config.toml
n_layer = 13
d_model = 256
n_head = 4
n_kv_head = 4
head_dim = 64
d_mlp = 512
vocab_size = 2048
activation = "swiglu"
norm = "rmsnorm"
norm_place = "pre"
norm_eps = 1e-05
positions = "rope"
rope_base = 10000.0
rope_fraction = 1.0
qk_norm = false
attn_scale = 0.125
bias = "none"
tie_embeddings = false
parallel_block = false
init = "trunc"
init_std_qkv = 0.0299
init_std_o = 0.0372
init_std_up = 0.0429
init_std_down = 0.0429
optimizer = "muon_variant"
lr = 0.0088
beta1 = 0.95
weight_decay = 0.0
lr_head = 0.00522
warmup_steps = 200
schedule = "wsd"
decay_fraction = 1.0
decay_shape = "linear"
final_lr_fraction = 0.1
batch_tokens = 65536
seq_len = 1024
doc_mask = false
train_tokens = 360300000
steps = 5498
dataset = "wikipedia_en"
Each number is 500 + 25 x the weight over its row's rms, rounded and kept within 0 to 999. Layers, rows and columns count from 0. Numbers have three digits each. The size before them is the row's rms in percent of the matrix's.

# layer 3 MLP gate, 512x256, rms 0.0428, rows 302-373, columns 192-255
106:507493539495498465563527496532475495542496490505506517439494510475500528535510471495437570514481476483539539498509551458481444523531511509545528556496511528500490502505437541486460501527479489
105:482528473501500472526522521518504477526516523499536500467522495439551513569466508559529525525521480465537501481491503478489503516498525490511513538491504512497501468464497478495529446476501482
105:523494547480521476490543507514513500452473457487542533517489505449527509535487464492529501479488496481526527445514495479448573504504521515500466488535515504482482478496487480461459499518466469
099:492474494520515498487494549523512470551511484519530473513496496492443485530478494492483478517524523483508512524501471489489479548489510496494461470469550519513502540485524529515481480488522534
097:482479489510501453511506570500514492525467539484501491525533485470498488523477475504511464499523498502501512501488449523481498490503501499519510554462504519492508480499454489484483459477493514
108:510453492494518435493504469491470523483532493481537509463452539494478523524509460543498487474526505529498525536477483482551508535478497459490477483529486504496520528518498431494468442523495467
101:509482496508491507526477474484455523511476539533488484529533477478480492480513502523486480526525497505478521543503561506468488532481473542500518485507522479483506516456484525462504486519505510
102:507514538491512471516509501455497461521542491553524462540495534486515532478523520489519497555495475511498503484549499490480507508520542468465499530509471506534553463494506479508508505502521514
098:487482514495531506483464516463495499526534522544475478513500477512469477480506526471478548546503559448502486522494484533511536498487537504509525474482455532490514516487507466514524489490505511
104:474554481560448469474528479486520477489486496445501490487500513458478538451491497493453513519498520533545504474510529446470527539500448470480518513492468498484480490476546488511545481505503530
098:504474542555495483477433532544470480521535494535497489501501555559514522455468511473528522483469518486530488529461477470507464533478496530479498484472450452507439540501520505514503478465551470
102:488486494552502494495468480450473504491505500479494458488449479477512536510521454484466511483523519458475466509479532520508466517509476525536492507465531511477490484533507487457509513463489490
100:527525528460476528484441480518464476554476517526519489552517496450523468469517490503492493510465516500486511507511513508521454508509495524491510472495525515561495491485516483464477492495469482
098:509551470486500515559453498499492482483515513510500475492486475504499535541484493567482512443487526481489505476449509531501530518537465462493481533502435470527522518491487518571506524470479504
100:501499507438511504517530507486523461514487520501524486496480497549523508531481466495471502549503501513506541522482534488527494497519512490492477497515501471443531538499490518518485510491456497
098:478495487531510491508497469470493516522508520523487446471485488512468505493489450471525497517490467528484507469490490481509553513511502585500478515513481510505508503509524484495522514514520520
100:553511497502490523478509555498474528480455489523515504517457486480499535469485499534521483519516507436516529498482509515478510536498509545503470518478470461519510509489516527522480521471528490
090:484488441541468459490519460525467543516499475501513489476511502483430508505517481524503493534520491520519461502468473485490492516503493508519490485487515475547491457464474532530479489524507482
097:498494513489520532459516492516529521489522549519462487560520468516484484519508496518469492499515465480517485471488515467512505510484464457472517505532479466502518502505478469534489483527547514
101:482516465528503454527482524500507496514465500485474541480493465511446459512486460482498531493457497475465468533519467485508511523468471487486482512546507513514502511466514446516536504494514511
095:518490512534498477506534526518503477484506524488501485545534492458483534497507542536499505469457526471453508464494481479495518486562499530487503509503511476496567523465458504466454496501494493
103:523478478515486475516553496514547526476521474500488474484486549539468530511475512516496504543496469480539460514469561535460462474450531487472499499492523461504457506486467508495504486507447462
100:477547498520474513537495471528492500467499501524482486527475515493480510463508512502513460483470466490517528498526503539505528542538506539523555482488496531502502496512515515484501454548485522
097:527508464503486519511512521512465482509503474463480469520500447513520494504506515506525500500496546506549478517494506472514466493486484479498518506483534491514476457511514484439480497491486522
096:509497519499552453474473468451458482492511464495479509502511530532490509477506483482462503527484543488511535539500481494466488498506462521524463440520525510513484487530496490490513518517521468
105:479508519452453518499493523515481514447516456548470504455491505529502524479525478501498479517493510524495504476503482501568506511532530501478507480471521524496490503515491574502455507514485474
104:463489497487476463518497479477506489474527497526498519550494476483481495514516490478465512483446523529520517475470552519485473537489505526505522511502489512480527485503501453505479505480478480
101:524516538501486500461482484538518513531470531491504465482453529554459486492508480533526518555509484544513506551553510511499429473483488510492486502501504522541529476494514501504475530544564453
096:526468498543537440508547503493498521525507559474519508508509507538477444525491465492527583504530523527534500514502523500488503523539516529516493529489498485497519495493485472494515493518454482
098:457519531488479471470486484495529476489486458488456483500517463472467482508477500485468547500514485492481524553487495500492513473485528512498520507484518497510514474475478531469485487473529490
099:476488514496504493462532548518459500473504493462502566477453474493463504491440526529509501531511509501534521493487532515457475538545524493516504494493503462489532538534486502527491510512495512
091:519534511481541513480546465455519521543494520486507486493492494513479527512474528467505462498513504505502479445513479550525522512485503508484480463479455483531508485550481483554575539521530505
097:458516485485465472501503492524481497502454467494533502426486478532488508490502488506493541501533490489530527490476535492506518521572505505482491465497506516544518484496515475500504474461498530
125:442480494528496522464496508501558477490476487514496511526507446463533505478495505490528500483536534511512516502514496498469474485443529526478456522497461464508503474504480498477465479482533498
101:483501538478459493495521480490513486440542506503482490521494501492530561443535493504476522457507495527566485488540527467523548512462489506534490499505506487512492534500523494534454477480525498
105:514483527530511525491460493567477547514487498485461455463495484516494532528517489522480461501464537552467494519522483516542521439512510523508505512472496486505487470515520504483486506524502536
101:471525486492538497510500493502467528484480515512495452487459564526483500508487503492502523508503527486482484490505453508499476484565508463480525501524468483506453486480465522507495486492505480
094:480477511504486484517518503488507492518529490494527525470518501486529542492509508481467542464475561533518475479490538513513492509522497511455491526523493515527526499497487517501455473520526487
105:472508493488471498464472508512503515460502501507519503472504505452523515506518501497515479496483537469508492490512461531490517462460482516476516483451521487548499493489498498508502503555540507
101:500499478521484511498495500482477552532497524527499442487473568518496526512473493479483537498519518482482552478474503565533478485487546497481486511508493502515474477485467460495501489494502480
097:497516521510485474511491509512471518486463495545446505462522502548485459526533538493532471527532527505515491494461473517527519483537495483500500456491498500490476547484508520467519515525478496
107:506520522551487483457474504537517532478488452497499525517474460543528490507494499522500526493529549510499484509551492517446572542492494515501492499453484503508517492445487527479508531519465496
088:488510496486497487551510476521491489527522519492512523457469487494499502461489525521467480513513525519529493475500444500507525490473465457483518525535482508525481478485504498524517488492516510
094:509466474513502473550508519531510489453505514482522465556438481483501477480478449512499511505457472468489513474507472489499515481489468478495455534503536481510452508474486483491528504484502515
104:532493472513459461488506496541483481515480505487505494479511537466515475488501525472469447507454543505497497478458506478477457501460494501549507512513469478504469506508508507518459470496516513
100:490527524464467484487490468479450492521477501456503519509461500526500544516517537520490491461504507501480492455451493514502507486486468507495453441511509530494513497491522506503547528515492468
099:469500537524504503529526488485530529487494520516490487494500479519494499527498517527467557540544492504469469531512473536502504484504475509470509500520497528493485490569523475439515506538524499
100:484529514510468486483512530523521491578461490506553500458530487499541505475452580491458488485498483472471485486504532520507517522492495461503489527483521495561512535517484501533513493481517518
097:483536500503475519495472522513494501470479545499507479492495499516473516526468468466494507518482531497511451503519527541496502423456464448499530495494505505525468453501527497516479478518500527
098:514549511495490481478470482508441509476508512539484465538524500520501511496461459533498485475528511455473511507547500482518478501554536508513555517494552535521519528505488542501517533524506476
101:490524482503532490553516478530502509492512522533542470545494477486509485500539483478466516553499517517489501502478474487505505497496503522503503512484514488514482475529507495493483535479501481
101:531473533490534503474551519496518504521523496521510533531485528475472506545519476461505531513453512536492449494487516505481490511485487486523514481479470516502515480480500521467524528505495498
100:475508543471539536546526482488506535532480524491471520544540521494477502470529496498516483496467479445510519491531473508467528483405495493518484505470470496535490480510453532511487537489503489
097:513552515484502488467466501510488488494493412471512510474471507499506475497532554486500471514505509541506488465514533513572546503498493528518540487483511503491487495510503483499523503439471515
101:546480473532546483480493478531481504542549503521566533490496516511427532505492503498538455515531531534530513459513524520493525495441472520502516497510505512503484493564518477488467448489503472
100:544495471454475497505510485482491531498497521520456518547474544479491552503501518508534546498498514527517521501515523498499478516543511493503508506497489508567472513476468489542516462472506561
097:490502478488510440471525479500538481473522509445466515499489552523462504512539522495551478529521509497533501497490537464476496535497495497528469479453484488484482478483540542483478489482521484
101:452525483495475492510516491526491491497520511523455513482474510513538537475521526542497505523507528497487485523497471528455510470440510482494489507471472502477509510527496496484487499518509466
099:529511500454462509501485481469534494469466504500490491443479529554528549470519447500469469472535492520509508509507509494500491486505457507508470495502500516494480514468485529493512521479523550
098:496544477495533471514496517468521498542496439521467488514498496514466503496520438483493490494553508516491509533463482510539513468476498483487496481492508513466517554475532535487478523549519463
104:482481460503495529519480510447529490523523507486526442506536472474503542501534490500519457482511512508507506489498505542498510520480547466486523532500510501502502482497509539467458497520489522
098:471487513514512520543481485525475501501475458512541538487498517526551523527510507468491540512536517509482552525511538524515528510520476453493490531483468505520482487519478519433488474467497456
096:453502513473465489537497471496490495529502508522523529518510486491488469513555516504498495508572473498484530496523495512503482485507482523508463500457494492524498458515446468474465484544512487
104:499471488520500434529555507493512517497470521516515514453551484495489499495479510569473485478468490457532512525473476499513484467439492528481476526519517477495494527484519504552513515507499482
098:510480521494493478525481480453479476514496484491507464489488511446535504465483511466541506502536454475495494502438504496503494512471512460477494482514510472524496503491493474474476505508492527
099:518502496510473481529509460480521545539499507489473543536505505529468510492492518460497495508492521529511518521526516443516490492463547514496460523496473476493492533497479528478505530477491514
101:459492513503477544513464500507492500546495527518462504446531498527482509507500530503519496561484517537558504525507500538492504462499536471479527485505463537497475507469492520529522544507523503
101:525489500499516479502533517540486505471481507511479481507502560470527471514507494500508476527510492497488537510548532490474498543505548534549489541502456508500465517518505508530505501507520537
092:502513487506524459492452496520515506487537501476503486492478494477556522517503511475518530522504504491470538540493489485516509491507479531485557519507529482481552472513492483488515487511482517
105:509523488507496470505457526492490475478521524519516483482508508475497483488486455456483524530514492446489486520489501472520520489519498514504472525542523456511458559507480506505509516504520541
100:514563494486508487512459503507501466491493495495508506499508530489547476495468476506497475496474491504519524485481522509500497488494481513445560528476515492457488454532486492471458540502472472
097:491511534531472501478477498519533468494490478500503501509528504502516505458462497475520537484545528513508499494527504472468481475427496507483486504518505479531494458495480512469487445513548494
# layer 3 MLP up, 512x256, rms 0.0429, rows 302-372, columns 192-255
101:514495490522504484528464509553512502514507480481478497486484535502476523554463489498530513448531544520472521472488507479485479486511481520528490500461533429514529539480507578551555479525506494
101:501509538465540494475512495511511508495555511434470520494501488490469492494499475483470492508475508520525469514494511477492497511490514503487540483482484465501496492534482518534503500531482528
104:453484507487513506494515511501471491505519444466470515482457512543500471531519513513535474490474534498493500481515514483498473536504515502488520496507518529492444512506489483499476506524544486
097:544535489480514462481497507460481477515468491518542517492474518523519486490490518443541506484508453510489506529519507514459473524514480524519464499503483472499519434545469516524509468471494503
106:552510502488511503513516502482493501497499549466485500484506513522503491495485530480474498512522523540552506523488500477519487531519487524461483520503484553489520543505476491473507505534514504
096:498521480524471522462533517524526496475469516510515510522459496537468501536486530486521555509502510555495485573486486490517479475486553464496523488471515487552487493470502477495558508493477496
095:476507453504472432476474519482508521537541508465508518486484527514511511476489520494508474479501490478493490504466515473500459533436449513552488484543510467494514514444478510488497472531488505
104:511488500483491506471494458502492527470490521473505506477488471483515483524438478474480508465509508482445505461500539536474505521582514500530537485451538473472495493463510504502516520503475503
094:526517520524502500518525529530457513482504510508510492485461493499503476498467523489505466521477466536476501539492474529480530456516507472481476495544538510523468504489522481502480507496489462
103:493523519507498530531485508491509501489509501520518505456488505508528515530460499479580493469480509509489512464483490522482484473469524438565541511494501512487490507501441526505493519496479419
097:513534491483507467504475462511454536499496490493498548485480478490501467505513511496519445518517448540547500489552467517468518490489483454499518527478482506514491499492489519472528479509494511
099:536536500480506518533528509535502525545504488487502507525548499528504512460474534486497514533463472535494504451489432526483522523472515538498479510547542509467506528498512505499522452541481522
101:492474547466446494478479506479530505539491531519489528497469491505498500469507488510510510502464509483521484536486513488536499550544526514547498483519543522456518484502505509492479504504490474
091:511527424504560529463509454470479485502443494514510457511489520544481494524501497511489520467456559550454494550506470496475562483534459502524530503489486489516515484516530495503473489445465496
101:486517521514494516484452515512520457498483553519493523472462491492499479482508511503468479465519469526512488552563529492504533501453501487474489541505548534503516489494511516488495484454485518
098:511512531512521477477466487507473511468547544520483485518473505543466491528552480475519453558499489472514493539510510505477505468504475504503468491499488469514488487501515473498510516448507517
101:517490525506465474488487523486455500515515521551477511487558476464540510494509503500478510494520512540563530546495470492503489501539520511521496520510494538486462533497484544506483497484494476
091:471508482468502508516491495519519536504530561517524542493561481485473504512495483483459490489518491509484460495540483451518523487535479525522484509530474531499487476482506501481470495504496455
098:521479494526511531488497513523475470500481507535516440491480513565507478481514474475532521523493490461534484473548473440498499523497537511486513504501493518520510498471473477479475507478498511
101:481504542510505532464510516483515487478519521458520500511498533516460523505548516466545520522474557497503507512502521516462457542476517501471482493477498518500463482441500505537515533518518445
102:497490490520480515493481498474476522532566546509516527513521502506523510523538501496501518545495538513478523508492461455494498483477503465523479519495538518509485506515510504491505550487502494
102:501509495493503518484512508488512475469511493516482496516457478516509529466529511515469484503483524525533476460516488545454517501516494506493541523463522473484567521485479491562519504498494520
099:529485511505513542502501487521531509507494486500505511509554473449512511458472536446496542478549472518529518502476507512459468492483500497466491517464481511569533524517502473451514467477515517
104:500531487541501527488491461518492518516515503505485532544485488459515512484462509463509496497533474533505501503486538469537497518493464509528517530509512494519484489550466502467487526525505534
098:523481512531520495541486498539469466443529493450526499514516506513540521491516530505488461519523533514515516510514469534486480513477504520521463497491502519473477489506500539533515492524447499
104:489544472516529432494522461502481500564478503469489510513506479519526466529479505516468502567534522538491506529501513533500502505513486498510555477471516506557483550504494476459522496464453511
096:515480515487514471527496503520507513468484517526510482508523479521496511525491481509513541542517498501481483451456498503496509479524489490515517527487489509509479553476479496483512478491510495
100:494494497473514439534514552490492510501505471492506526483498437429535493493530525492469510537469538509472506477501516527505536495480450486511525525510484478470439538547551523497501499479446506
098:513474558518521490496519462521499513479534519476482529516532498489512524505542522500485509465494464484486487468521474484465517504542481499462469505475527492470488494525537515534478530521528470
095:562487503476515476498466514495466489470477533495502470533488516550495527479513481475475516505516461478525496455504524522452464481546489494485477523526524529529477474486518451483478465491508511
096:483504543438513475518534494479517495520473492480500457503458464526479490496500500518519550529511538503459502515484490519479516465510488503488464448497506539494513513524547494490486519522514508
090:458465494508510525494433466534487484478508518491508524481521533497494494499520430527482476482464504473536536501510518485486483495510519490511470556515506530493482513492485455502501490516521476
100:473541522518509485515525545503434490483511515470543499518522521511470510482502527506505464499510496500534551463473508503490495508531475552492506493539492503530500513494506535500462539494489485
179:442478474513498516490499498495490490496541502513471516478508484487528482495503517488492526483513533509508490459478499466447449476478496570508455533519523491487467498485481528489504489470554479
099:488500492508513480538491503497476510522468476529474503496494489494508507487547503538504477528516487507532494457540452473508491510497493520459494510468489517487467510479464459492471496484485486
105:504464519505511482491566496492514539531518499482489510469508491488469482509504518493491535510523477485514491503495532480484500497499507494505490489515497481455500471498495506492461474522529469
098:505495500473516476537499500487503476513450491425484563481475518504518467500509514489516494493482526520495483506484507495506466503482525507460486480462527531563488484505490506502507498500520507
115:507506458445505452496479466522498544471504556514499511504512537493486484538494503505485545483527479508517530479477489509494479529513525527482538473469445496543490507535541509510510539526488509
103:491482523510509446499480512502497513511500454508508554516517540467502518500526477543509525519517434488507501513490505482507482523490495476476490533501513545485495486490556474521470469527527474
099:489479495499480448493501518513479458502490491499501501511510503490530439491446511522512538515502513449454479481492480556525516497504473468465525482514498521497507506503453541468518487462543489
099:486524479500500492539539523472543476507497470470524505495472437463486536503480508524525474442529500509520477495527457505468463562512461473524521489528491507539448492537497532505567490467488516
109:515496516495513517478495497505534533549504529485515499477477504477513504490528505479525448494503418542531490481521495473503501479533476519487512491547465506465525487498527496506460483486520550
092:465482535492496483487508466503521542499486476497490527496524543474466481525522453519521522509482476489504496509516481526481529513501526503501473460504527512499461550504505494459507522484498475
095:536489542478478504492508516472497493528512506491477484486491495500492517530535479539507522458547465470522478537492466511490527500524498508500514528469474515490502494489560493504437483529505482
103:459483504482483503500522493500495496508484528504475497474518485518498497487516515526517514522507497492538503524535491488470483473488508542493490481463493482451527528501464461526471497497464482
107:482541494512510513474457482483487491526475508503496483493489498514502508510488495442542503463478514477537571495522498489522533476476477502494480523464489474524473523481510485449494479492524470
097:461527522483476509511538507514486472486536542552439490485494502548502504516450552497496480487518490443540514517496532494531483466502478502480489535534528523498508490505505476516537488511518508
101:490543468516456515478477508494505567492503477512459537522543517512513482462468490528555506490459509505550499545487531492470510533486453513513463491490514512541487525505540498466470529481515462
104:485534462521458497464487497516475484470437529528493516482486507446473483482521494533485499490447506457499446476491511509483505545523484475522455499507520501460482465477494463522521492515509483
102:441503529501502490515575501486507509549497479484515506496477505486487499465478523504497527476488553459506503485496451495519491536500491557508473504503479532485477519493505518522475525512498459
102:492494494510487511546524455464508488493501515517537496482496495523510508515464506466502480497503520510519500509526486497516468503509512509519498510457502523496507466513481501524511518486472511
101:533502526536469467533532492495485461525488479546483504500500469497505484504448520468493555505493497481499454464496481485525494499495504489509492476484492516481483478436486514459521469556523516
098:507492525500507455496513470502507506509462483499486493561485503457525547465536486500531469542496470497506524501472477526523507496506527498504478443528493509525541505493498507505492493511475508
099:489526472484434481510488473496516456500524459469538518531491495463483463509493489541496492545507466487499472503458490517477534503500493469512489499523525503469476531519481495443451518561523452
103:515475482462456502513480484508511502546482467527474516460495518497491501514473555534493499515498479479517509495515495504532496522485469486503496536525465517498501523506508495498497501502480489
099:499507522470518482503500504522527529487551495507523470479500481530473501468508523503492484516503542471504452483523489474527551517500498498516478473485478531492511520489493472476493487478526476
097:538510510502526516523525481513498494496484485527548478479483519536481510466531458524510516505457530488504472511487507507518479541491495516507470516495501503489507495519514512494518493456470506
102:517473493509525500515489497530511509499512519492470543510473486469487508492493525486496503506509481548459478509481528493522528514547466485515502535503490521528504499498502554508519547523468567
097:500487505470477449489497504488495507520531491482510483491502523492473504487479523529532494482531481444467544479510489501487493504453459493437513480517515470515452511526465547524489529536508516
098:483442528518519542510481505486482459450512537495544521484507521499550493524498488481466511474458534474498469499495524462459513506419516466484463523520502481445532486487478489499505484492487495
100:498496505546527491558524462498451484516500501479535515527514481473459481481483547488465507504508544504501553487493498477492482494527501494497518480526489526512528502482486536548511543478489545
100:490498492496486455487471483496470522527513464492527516467488486513533502509493489514502482459542486544537524458510478467528482485481434488513476521471542487455537467507480480477500459477500468
095:467464478522499494480517493516465479495469528495489517492411480527500490518542497480453538522504527523474545479527477548506529448509503524547498537464537496521499511534492500528529500490511515
102:475505498472484508513483455467529505477445476448536536546497481507489475514508495483501480509527553511487511503524479534503565515529528449503507496506491552472504492495500506527478557471460510
096:494503465499498513481504508471525505498512512536477493482484469478489474509505474510519515499512512517491510477546484476525457554516518496502522568461487457463481451500481509506504449523499489
097:476515461541502438478470510485508517504526505483497527519520511484524538471486523500522483524528494488507570532541472529535497534536500536505502517527507525488523521479436513483475522513546490
100:503465513511465505536534522448526475522547512484540488499522490498469488486502493483500504492521460489508501498501472511524499493528478439463521443465490507523543506461524502535514459492507542
098:502471499495537489516477468493515499524522485510486507470528482509528506471533547502458494439440512469508505546463505479500520482527520510506539488529510523505491465509482456464532486533500546
091:524471462540496526516545523508538506470501488495501513491480514512489527515488473521520492467514517517508492491521523512512474508525526494507482475478510480510501521511468543496472531478504520
105:478460492517475514457577459504478467509526512552527515464490524499494481455473479512490465509553505469513511514501497518552501496486468512493522498502521510498471495505534525524474521492551563
106:514525481492488516474465542531439494507511447493541464503503498506463483472514503515463468486485527494522492500462520484498517484468493491501486493495536446488549507528501480488526498483529494
# layer 3 MLP down (transposed), 512x256, rms 0.0429, rows 302-372, columns 192-255
104:498528511497531519521486542508514496542495480489484503462511471496496512480512486495504556519460457532531489505563548459526516514467473535517550502492529482437470485488477481555471471549513493
096:519509508516500534489502501502499483497488460519474509465459500500482462494479478480498499528433458503533494504530482485518515476501458505514444475515555492477458492497478532554458505471524489
105:525492484495484432466478506479533535478509529476507482437522477490464489538503496483505490514495535523454511491512512531557497464537508517492497482472510509519459486511498467503508501559488539
104:522496511494543497472533531500495455503527489487486485524508488460513477511549554504530507525494513521478498489499494458524467533501485494536515489546497477534484492501454423467499470500475494
105:523513476480457484479551493492476502550488493484464474467503482510480489501514525477511481446545511533549495519497481571548454481503478473470499470528471460466494512515510514509523560537481497
103:493486480537503503511467481502487470465477498539521507459494523502561512561512470492467526517507535466471491505478503515519455522457488490477511464531530520503466531460480500512535520525485501
095:504526491503539503448483493502534487529528504500514511466439478507502472450512529512549476518491521533495492503529482484503504504490534469564459539512514454500478490474489504493498460484481469
102:545499521496495522491515523510503483458467491492561498410509486517504518480501514525483512464495531504482553516478516496512468535491472488540484501502524499500482482493504456507486486497508482
095:499506491497467494516496526475541528481525475456478496481533492472463490505497482496546500498511507495519559502511500451494522514484503460521499496460517532541519521505490473494523520548510491
094:508464517533498483518521485489493495486474481489507469495532472448505445523532504515495472510527475517502505485493480458504515545526509446493480477531486490548486509521507553488537501473517523
100:524535492487554512484536500522506501454481507534475483503534529472499508512490511437549501503528494470507512503560493511498481467483504469478456482537491548504504488503506490523546542550491489
104:532546496525483533508474478513478508520465490484478453515537523535511539481528498498473499481472498483484491475459509508484533526485513513524493501508490506454487505470473474499444485506469482
104:472501497516477501502529528533487497504488455521494479540517518535518489498520505512509497505499462501501439465486496466524484468504514481504485464482486469476466522492462526549502535485496517
093:506454499492459467533482453513519516517490497496520537515522486460507523500525530465480510544498485504497464486524474408509470486519505514520495459535525469513513543570502530515530519510492536
098:499497528477501488497504501522457491480501489476488457472531470464547499473500535520532520529500527451503477488496451510506468476569517463504535506461469553473503550489471497494546532509522511
096:495490512484492509523525470513544558505495499491545492510513535475496497493471473503517497518515505490461521529495538517523566521488487501481470450513525518458510504540461487503518530451502491
104:501470514510511489493512553538474506479490455484520497458467504479482492534500501555496473547498510511472509476488492511488507530471503486482495491564488499536513491486463520488488525489493507
095:527486526467519542477471480504486524497488482521511549509505507539547510491506480517488529461498494465462494465518468497455481505473514482515532519512461491527538550484493501496508503485509482
097:523495508445481473468527497513529524492495480502523503498489508519493517530519528460502486517479502528512457501471527516512500494437537463487533538530505493464478488536533496538463476471441480
101:456467500432497535507479497492507531539444480469490504526483515534496525493505496496494531454489560522497448503515516504481490496501522489492516498543500520514461526492527492522541498514528499
100:498480507512506474513480527537475510484509517493498511505522477553477483522493510502540466479498495491488549554501510522465503442543476503447491527557536466516557497539506512506462511499494499
106:491499531514534476470522495515501466524545485504529499550467488527519551508480495522480500485552486513519528516475510486504513493497511499501510515500470516482494497488476501501515472462482502
103:499500493485485473476452500482486531522469505471473518501507500479463506452488471458539483530494470513488504486474520443532482503473478494470503462483479505503465517496544518473472472497478543
104:526557545499493517518497496475511525528504537512483523495505516520524524453527522514501506498495553516464523503487484480490472494513478477551482502517489485479520524503507508513493489523505502
101:533520507510532482499491473448484504500524513480482517493502555486507475545498474470510521490482461491486488511542525545475551480545472523515451494519527509483510485482523449518469500493484488
099:504508464504475492543514528491505560522494491482474492511535510520514523484481461492474524505497522500515480499497507563515503488505508500505533472505533489494500436512473513521444501463481523
097:511494483509483513488483496488504460489503511487510524506478502473503486523503454478480517501508525526517448441445471505515456487504458520540469525481493519502520512532513568491486528514541508
100:477525494481493463472499497563490486518490453485509533530549479508535492491510488538522451561475490485512492498539495494478533499483509490470543529520536532483527483504513552533497493504539503
099:483506523499487562523541544490460533464472527455484488491519483499488536488506451530425504511487539467459498495479490486500513443466495467509509532485481480546538493485444495504465492493509503
098:490518525500505453474499537500502509485449479468523469526438494511527526484517519505469479466480470536475508444457493520464507542478488530478470513531521504522484477476487497527490440483581500
099:502504488477510541490478479494450488533470507513520463529466491508532522515479505509495478489528445478487517518480495494506518517493535493516483494534509521487515503469506516500535515504524479
092:535509513489493517485489546510501542522471489545494459463470500478520523533491518474524512529497509503485467528486500508474505511483523477510519485507528482513499504504497495504492505456529478
098:519543488522511488528505513510495457527490490493525486511477510525536497510486500494518495479495481479531456482486512502473516498531480493499511478540510477492520543483453480466497482547530491
109:460481498494489510482518504525463479513556486520487540457481506506502492509515504471479523487523527507496498480482498474424454485465482564499465499506540508486472496483471523507538477484523473
102:466509514502474501497508517466499521553453494498514512485514483453468471496483535497481498503486544475479489530482502501471503468468471480490467512500489481495523467474540539460539507516488488
098:503460478499488515480521449522527488525491506484524550452490523507477531516517538481502485502535510521581454504503520487498544525497514543460479524517487494525507509504493510521520509486481511
103:524471489508530514533474517490506452491483501486492531494490479517519483490529490469515467456505530498494466548525516473461503477468527493472535508514509496498532503511522509513543502511476485
120:511508525488495506518535536506511525532440511497520468485472533513489500522509496540513450516469503522512480491514472451504461549533506527506520455484480468464484497544493486480511537540453493
107:519519475535482476486513462505477502492539533492470498506508511467505485432477471498528543512553478514478521492489494507487489490493509534539518525489470549495500517536535488515502495526482524
094:519514475505472499497483496516466507519509527507473500479512481500519482513488497487488523515541501464528502454551492538518503500472472467482534522497493539524472478458463475480473505542519515
097:493495453493480474470525511468520509548494532532492487472473489514516492486495535462518506537500524505522495492460497509501484490546469468487491446491543495485451485505485491495459500472465513
107:490512490469492516500493458463486514482472475532523536505492486525456485487509527455539482513488473501524463471482525486452500532470455513507504529527542487495494494504527447502460508527469509
097:480495509519503498510470456518488443469460495512508540493463511483510509527496500506521498521477498511515485523526494473485493521560504488518420481527459508521517552516530509480507497439518498
098:489486510500492481509526485514509525493509520493523494528486516453518486506469473513515483507503516493536512464519504541506466472470510467500490500510493558515488467535496521507576505463524467
101:499471502478526527557511513466471542491489479496488496526502551510587491488471518515538490498559528484461461503501521468469506515536496486536530519435527527511459470468498501472495460518519496
105:439544482494515486515508459497523502505509472492522532469481517504489466512483499523526471451513568513521520449464504474513515493473493485489441537480523492521531486505531515473519490491497485
098:497465563494514536492520469507512480443519532508518551479503486466489499535476473456480476536564470486511453512540472528502528487498531495501504504532488498527519521483509493505473484516494524
100:525483507519474479541481492459541506497496491483492529514471481511502508561470486453459474495468497510469477441538552497518505510548469502522458539522544506516506522519478508525537508520470508
105:474494473491480519411543488514481460505474474525516535482462512476489484453545478507490484532494486481489466481480558475479527532487479504501491479494514482461497484472476492521553526496497482
106:468507560482545512488509501451479487537441507467515515443485485501476520464474483474511523479506497445541474472493496540539478495491511530490537517475453534449506496434512542474485518514528528
101:505515573464480471445512488476458530484501489480484560531490488528472504469423496500539488507523462451487525496484530522454514515538509491492497448534478537492467515521509534532462477500508497
099:458500531498506509525497497538473470558488500495487465509496517498512510471482471495524499519521527480513516499538500496492500496479478558458515516459477536462524495466468548516499472530482484
101:477477451527491494479524524517483510479488504492564488478495506532486530523503491504503514502520514485525448514472518505557478529462483508548521474483533508497492521501525510482507496546548483
097:468490482454488505455513466499505550483487530476493527475483475529461535523516490463516518555488472462519466488524502521447529527503501471509442488540496522511465547513500487535493528519513512
103:477496516482502541496476506531499518469460486490492507519469451500480478447484496522520449494515469457465486515536540473515515505534496512488492472502467511451462488538480493503531526517561533
098:530491479502476498497518514478514468470488466520474526519465512512511518476556459523469494519483517548491477525520482473471488501523496499498458485500526520500506544461521526488511477516494494
095:529491470495531487533441544483495509505500507532487507463479504497463523504511512489507486544510548532491527499425482487491512496497436533536514488518463518489480494496503515459507452517503512
103:454506496442465495484506518510488493479466514504529524511488472482501517514461521496529530487509471482459529511540513545529513551564490500507542572516462472436521500497477503482489487547486509
096:521541471503492506524507504448543449525483490497482602521502500526498506543551502484505515524502518480538452522483528478482501467520494462524513520494501504513509508505541462495511505513512497
100:551499529522507488509513524522479487479472554542498495483490488492501485521509501500497510540493482533530504455492486475541446525486486480540471486457514515519516502526460513481468483515452479
103:505510503478516510483534469491501546486493463478529514460550506491534486528520498479513547482484505488469479476519491527507482495484511465497521518477531488490458473552488473516444493523520475
093:468502490522465494534500493496484466499537497537475504512475496521509518439496490533504546495505496492515529486509527487512493542519470450517517472482553525517524506481472509501481547502486470
098:551503480512484482473464534529509487457507498472497516527523545487465537459503457510507517519471476491535504482487521512525561492510514508489499482568510505461517525475511482539525526474493471
101:515488484489502531518532484469517494497546546514481520486503456521473467487518499500498499539508512515498511476480512508496539565509516472518527510481496500540489471517519474521537513478452494
098:509496509483502547463529497513465505537576490504507448491487513490494464470530505496460507475486487511446520500499499509489477494474529497472544510485520450530506512501510501536495507565502495
093:491475520503511505544502538502499531489485480478544458496488499470492437518436476523464491471485497515494474481457514538482474488539514493489522471474506514499508517541504535498514489540492512
098:500507478491545528488470484486519522516470450487515499477481504496528516491524512467474545537474521523520508511484476511522515528486486517493470523501479526514508508508506493487487503510485493
101:526483454478491471489456473543487492509503478528467478504545526526481518500479484461503473484473500510514502540488520522487497500514494539510471520489510490499501491525471499479506481469506522
092:514539514483494474464483521520476517513505489509460501487484486446549549501496520486517523511502480484493507524497533467496515487463496516490493485468501498516514474516508456509514468505476533
106:510481517508522483497522501475494470515506524516503476436492518545476531480457559475497515529510520503478501513462490465500471532503479516513533481488455485511475501529511523531454491503531501
103:518495460520518510489484538540475519487488479525505465479490498515483509525451480527475476475488492498467537510473460454526477507528471481517492531486511461478535511517542479481495515517503477